Weights of a small transformer language model: width 320.
Each number is 128 + 24 x the weight over its row's rms, rounded and kept within 0 to 255. Layers, rows and columns count from 0. The size above them is the row's rms in percent of the matrix's.

# layer 4 MLP down (transposed), 1280x320, rms 0.0495, rows 780-804, columns 192-255
size [ 93 111  91  93 100  94  99 107  85  88 104  94  96 111 101 107  89  90  95  86 103 117  96  95 106]
[[137 168 148 174 106 153 148 153 152 102 110 113 131 109 144 117 143 148 129 109 148 139 112 118 149 126 163 161 119 138 179 119 120 125 119 124 144 132 152 121 109 135 102 130 127 112 136 114 155 109 108 119 144 139 119 133 140 145 114 153 104 149 108 113]
 [ 92 138 149 101 114 155 106 109 170 132 162 148 125 127 123  98 118 178 141 132 146  84 131 123 118 114 173 132 115 175 164 104 126 151 148 164 136 136 147 147 134 128 133  97 123 137 148 121 125 164 191 150 117 127 132 138 194  96 131  81 136 121  86 126]
 [ 97 143 157 139 105 134 125  93  91 139  73 147 100  89 162 142 131 145 138 116 147 116 105  94 118 116 150  89 123  87  85 136 106 131 131 144 139 224 127 152  99 168 127  92 105 129 117 159 136  97 135 129 156 158 152 135 123 109  87  94 128 137 136  90]
 [117 117 172 102 100  90 152 115  88  86  89  99  95 111 114  99 152 133 181 148 120 142 104 124 125  99 126 113 153 110 169 144 135 102 180 123 138 157  93 107 149 134 135 103 101  91 156 143 118 175 105 191 163 157 139 105 145 159 105 109 109 167 117 147]
 [107  77 139 154 113 139  97 107 132 102  79 142 105 156 111 130 139 109 103 117 145 137 124 134 172 134 116 126 148 190 138 155 132  93 121 135  99 136 140  88 121 116 115 164 130 148 101 147  91 129 134 124 144 128  97 140 102 134 129 102 147 154 170 113]
 [101 104 162 121 111  70 152 105 101 126 116 151 110 108 130 100  88 129 116  88 104 114 128 148 118  96 138 161 168 130 157 121 162 135 150 163 119 111 125  94 164 133 127 104 137 142 124 143 107 157 127 146 137 101 141 172 149 105  90 129 121 152 163  70]
 [108 143 130 104 106 149 130 136 113 126  93 134 119 107 105 132 148 111 119 126 102 128 138 183  97 147 123 177 106  98 126 118 133 118 115 147 137 214 143 136 125 125 130 126 145 143 112 130 128  66 104 117 107 106  93 139 134 135 167 143 150 131 101 162]
 [ 86 131  98 115 143 119 131 138 127 124 130 148 115 136 161 131 170  89 125  92 146 130 122 117 100 127 115 143 139  76 136 127 132 116  99  85  90  74 140 154 125 107 127 116 119 188  85 122 139 112 148 130 169 116 121 115 122 157 136 100 104 143 133 105]
 [119 131 145 117 112 147 129 144 124 135 126 125 113 110 120 105  99  93 145 133 125 116 121 133 135 146 114 125 128 112 135 139 111 125 136 144 156 255  95 123 113 130 120 117 135 137 119 159 156 111 113 129 119 141 129 135 133 132 137 103 113 101 173 169]
 [134 128 157 142 136 175 141 190 138 133 168 115 124 127 170 159  85 147  90 110 155 111 134 137 143 120 122 145 135  79 163 112 130 144 137 140 129 137 112 123 102 123 125 133 131 139 160 152 126 135 134 111 149 149 137 138 176 126 169 140 148 164 159 109]
 [130 141 105 131 151 124  85 145 161  85 158 162 131 131 108 143 107 176 130 138 142 117 132 146 125  99 170 142 124 124 135 150 202  95 129  97 131 165 127 140 132 116 144 108 119 120 137 115 159 172 104 128 119 115 121 123 130 136 152 158 128 149  60 131]
 [ 67  92 124 152 140 124 136 112 145 167 126 167 102 107 150 158 114 101 139 109 101 130 145  94 124 139 111  96 160 107 103 153 138 106  93 179 132  95 116 154 122 151 102  87 103 122 142 148 127  92  99 101 212 126 118 171 109 105 118 115 140 152 152 110]
 [104 177 109 134 135 146 130 178 154 105 128  94  75 128  94 122 120 124  97 124 103  83 150 122 153 134 155 174  86 145 131 123 104 117 122 106 142 106 153 126 132 161 126 144 136 157 107 163 101  81 159 152 156 100 177 117 155 145  84 149 147 122 133 106]
 [115 141 120 119 147 125 160 107 118 120 123 181 153  94 125 106 151 129 118 134 112 133  84 128 155 165 104 153 144 129  93 161 171 140 130 149 124 167 122  82 129 135 110 153 138 116 121 128  99 143 129 139 127 129 131 124  91 136 134 100 106 115  92 127]
 [165 137 102 144 131 147 105 140  86 148 137 166 121 116 121 148 103 144  98 146 128 132 129 167 128 130 107 143 100 136 139 113 143 142 131  90 154 167 182 128 123 118  98 119 114  90 113  83 147 133 118 158 144 118 135 108 154  99 116 176 167 165 130 143]
 [ 89  92 119 181 118 123 141 145 115  90 163 187 160  87 138 182 140 140 157 168 152 158 138 140 129 103 133 124  51 128 127 107 144 116 135 148 136 179 115 109  96 131 117 137 146 162 112 101 134 125 141 145  63 106 169 137 125 123  81 132  85 163 111 156]
 [108 136 142 127 179 125 128 169 120 121 116 160 131 107 142 156 125 133  88 141 133  88 132 133  98 146 111 135 116 105 136  98 131 141 118 126 112 182 119 160 104  92 146  90 165 123  83 144 123 162 118 159 128 155  58 104 123 111 108 128  81 120 112 120]
 [138 130 123  96 186  79 145 110 148  67 131  79 138 128 147  97 107 122 117 127 146 107 101 119 144 146 104 140 158  97 130 155 103  92 136 135 156 188 126 131  72 172 166 155 137 129 128 163 151 119 154 157 151 109 156 134  99 127  98 123 153 188 121 152]
 [ 65 124 133 122  99 128 126 135 126 126 132 110 119 188 168 169 173 123 102 169 143 102 125 118 102 131 111 149 164 168 101 175 125 127 153  87 112 153 128  94 124 120 129  98 133 116 161 105  96 126  97 103 146 105 132 157 132 151 101 132 146 179 154 139]
 [139 150 114 101 129 158 136 127 131 110 134 122 122  79 102 133 119 123  75 128 139 146 134 151 141 144 107 145 107  99 107 138 130 162 104 100 116 191 161  91 163 110 123  97  80  92 116 161 137 144 138 195 172 166 163 136 111 142 116 122 142 132 133 131]
 [112 132 111 127 103 102 139 118  97 142  93 104 112 143 120 116 112 102 125  98 118 162 174 153 137 102 140  93 104 119 156 129 112 143 131 107 163 147 142  95 129 100  98 135 151 144 133 163  98 140 149 138 126 134 126 165 132 165 118  95 104  95 173 131]
 [133  99 115 105 120 153 124  96 127  97  96 168 147 168 119 128 139 165 128 183 112 124 108 110 108 185 136 118 108 139 109 117 149 147 129 135 173  63  96 132  90 113 115  72 119 139 154 115 193 115 131 115 106 101 102  93 185  98  80  99 152  94 113 124]
 [138 155 150 144 120  87 159 121  91 116 125 102 122 135 106 120 130 130 173 147 127 109 140 139 141  85 130 147 116  98 150 119 138 108 134 148  90 143 115 147  87  98  93 177 129  99 119 128 134 139 138  97 164 122 142 185 169 127 121 105 111 116 121 154]
 [124 129 134  96 115  92 142 129 113 129 109 141 161 119  99 162 137 122 118 161 132 164 149  88 127 158 132 123 124 122  98 137 173 153 130 146 111 106 136 127 111 152  85 134 119 145 160 116 139 198 114 156 112 115 151  94 149 132 119 117 104 123 122 142]
 [111 145  97 118 126  74 120 139 137 118 152 142 101 143 125 150 130 121 135 120 132 151 132 122  53 121 149 155 114  86 112 165 151  95 127  96 135 155 125 119 121 131 114 103 160 158 118 128 144 116 146  69 134 123 130 135 114 114  90  89 132 114 127 160]]
# layer 4 MLP up, 1280x320, rms 0.0561, rows 781-804, columns 192-255
size [111  92  94 108 106 105 100  91  85 103  94  95 105  96 104  99  74  96  84 104 115  90 101 102]
[[121 112 156 129  71 129 145 133 165 151 154  95  76 141 118 133 149  99 131 122  94 148 139 139 110 112 119 144  88 103  95  98 101 115 149 125 118 107 135 125 151 123 131 103 111 126  88 115 116 124 123 120 141 153 127 123 105 136 144 132 108  56 153 153]
 [153 144 107 138 163 191 114 107 163 121 112 161 130 143 115 121  88  97 109  85 161 119 115 110 122 130 119 173 137 145 151  87 112 141 139 113 102 133 130 116 133 129 161 131 144 150 144 142 147 108 117  91 134 131  93 124 135  86  93 116 143  98  99 150]
 [121 109 193 171 177 147 114 115  92 176 117 164 165 123 184 123 108 147 144  75 120 161 188 156 116 136 141 149 162 108 142 162 120 115  83 167 133 106 112 131 134 104 121 109 137 191 115 126 138 108 158 133 117 121 129 130 125 100 131 129 130 133 109 125]
 [114 165 141 133  99 135 114 148 113 171 165 105 129 117 102 103 128 117 131 129 121 138 141 146  89 148 130 129  96 107 130 139  95 115 147 128 126 110 119 131 115 163 103 136 153 155 168 125 147 131 121 118 149 143 110 121 135 179 146 101  93 139  88 148]
 [ 82 109 150 191 150 109 134 127 153 166 105 102 112 112 121  79 160 147 127  88 134  93  98  87 119 139 112 150 119 130 134 157 123 110  86 110 176 119  78 173 142 153 161 136 137 133 135 110 131 162 169  86 174 138 115 107 166 116 118 117 132 137 168 126]
 [138 124 143 154 113 140 136 179 125 166 123 165  99 148  92 124 131 151 145 112 153 116 104 131 113 109 143 159 134 134 125 123 129 124  94  89 113 118 122 124 133 109 113 127 112  81 137 161 147 164 117  87 128 102  74 131 127 119 172 112 104 107 160 135]
 [121 112 135 131 121 129 121 166 103 129  87 139 138 153  61 114 143 150 143 126 159 128 108 114 135 155 144 159 137 142  79 139 112 133 122 159 161 100 111 128 139 154 127 125 145  93 156 140  93 155 102 150 116 115 150 148 117 103 171 102 112  87 141 150]
 [119 143 117 163 162 102 172 138 136 115  87 163 125 116 118  93 117 136 110 130 139 115 112 114 131 139 151 130 146 123 137  91 139  84  79 105  95 115 177 175 128 127 186 142 144 154 154 166 150 138 145 120 135 111  91 149 124 132 171  97  80 162 139 141]
 [ 81 118 183 143 139 138 151 126 152  94 151  94 107 130 117 104 118 126 118  97 137 146 125 111 130 101 140 157 114 116 106 138  65 102 147 155 151 117  73 143 163 142 112  94 135 107 105 143 114 131 138 105 145 162 107 112 174 130 106 112 112 108 123 130]
 [ 76 127 165 130 144 123  95 107 140 104 122 127  87 165  98 165 185 126 145 139 124 152 151  79 146 128 128 137 142 133 117 138 121 135 125 161  95 110 109 118 143 109 150  97 126 104 138 116 134 104 130 158 114 148 133  97 129 137 135 115 102  97 109 149]
 [106 126 180 127  89 144 107 121 121 126 155 172 134 146 157 130 145 110 156 150 106 127 100 137  98  77 101 132 126 153 106 136  91 145 119 144  83 104 125 118 108 108 163  89 116 157 112 153 146 114 116 120  93 123 149  76 133  90 167 120 155 109  73 114]
 [ 97 115 153 126 129 123 126 175 148 145 153 121 134 127  90  90 118 154 139 121  73 156 158 137  98 134 159 152 115 126  78 137 101 142 127 164 105  88 110 121 151 130 162  91 108 125  89 105 122 126 135  80 118 139 136 116 152 104 171 117 142 122 132 116]
 [139 129 121 135 158 170 129 131 103 132 109 115 160 117  92 100 116 122 155  32  97 166  87 161 128 158 121 128 122 136  71 124 126  75  97 106 116 113 161 126 144 142 159 130 157 160 164 178 147 144 161 120 119 154 137 150  96 107 133 143 113 124 108 135]
 [131 140 143 132 134 126 137 111 160 161 148 168 137 121 155  92 118  62 143 110 109  97 138 138 149 156 137 166 130  97 107 135  82 118 145 147 121 121 114 131 117 150 128 156 137 106 113  99 109 101 150 112 118 131  86  87 142 138  96 102  85 125  77 154]
 [135 138 169 111 148 120 150 126 122 140 103  67 147 149 143 146 146 111 148 137 130 143 130  96 116 113 108 117 144 134 119 127 149  87 126 134 114 111 107 123 114 107 165 109 130 133 144 152 117 127 119  80 152 116  86 130 129 119 131 123 150 147 104 171]
 [118 119 162 146 115 133 147 144 107 130 118 115 109 138  91 123 133 105 133 129 147 135 107 124 127 120 164 179 155  96 130 149 123 110  89 105 132  95 155 138 129 129 157  76 119 144 100 122 139 120 153 108 155 122 108 125 104 164 142 129 118 170 127 143]
 [130 137 148 103 122 108 157 132 106 126 142  64 151 108 182 144 184 114 145 137  73 127 135 141  97 118  88 145  87 131 136 102 116  93  45  72 119 111 113 159 104 117 137 132 116 143 141 138 147 110 144 158 167 105 134 122 118 131 107 109 138 156  98 176]
 [147 152  86 161 103 127 171 103  90 123 109 147 170 137  83 123  68 167 106 105 126 107 128 169 147 155 160 129 140 160 137 135 110 174  86 120 128 107 107 168 156 176 102  88 129 106  81 158 126 141 161 127 114 129 122 181 143 120 137 132 133 147 134 156]
 [ 88 100 150 162 176 104 190 166 147 165 132 116  95 152 108 150 108 100 140 111 130 154  78  93  93 145 111 112 116 121 108 126 101  67 158 145 125 128 116 126 149 137 126  77 140 107 149 113  92 148 120 107 148 136 150 162 151 119 165 143 133 148 156 125]
 [104 100  88 147 132 119 168 149 125 125 135 123 162 175 112 120 121 156 155 136 135 109 136 139  77 132 144 122 131 115 108 125 136 102 132 126 159 126 102 143 113 141 123 137 117 152 148  89 128 109  85 129 149 117 113 101 127  87 101 111 174 122 160 114]
 [105 109 100 152 120 133 126 136 132 165 122 117 101 148 141 106 126 143 112 128 117 132 141 153  79 121  94 151 114  97 147 156 125 130  80 102 155 114 132 102 171 134 132 132  95 163 142 141 131 120 143  94 162 142 114 160 166 156 124 134 113 130 124 159]
 [114  92 141 145 166 121 126 106 159 160 129 145 118 141  93  90 144 141 112 139 128 126 129 131 132  87 115 161 140 137 124 166  95 144 146 131 110 133  74 144 162 135 112 134 162 115 106 163 100 142 148 138 131  96 116 138 148 143 164 119  90 107 108 133]
 [114 116 175 125 118 104 151 209  79 120 134 103  99 124 123 129 112  94 143 114 140 127 149 146 142 125 165 123 100 119  58  65 139 127 142  89 139 113 122 150 117 154 142 117 164 132 135 166 112 143 143 127 122 121 168 101 153  95 162  99 128 130 132 147]
 [142 135 173 135 163 130 122 131 149 116  96 125 125 117  82 129 139 104 159 115 147  83 104 138  92 126 135 111 125 144 134 135 119 138 150 135 115 111  83 123 160 162 108 144 117 118 134 108 116 140 150 140 138 100 104  84 131  99 135 138 108 124 129 188]]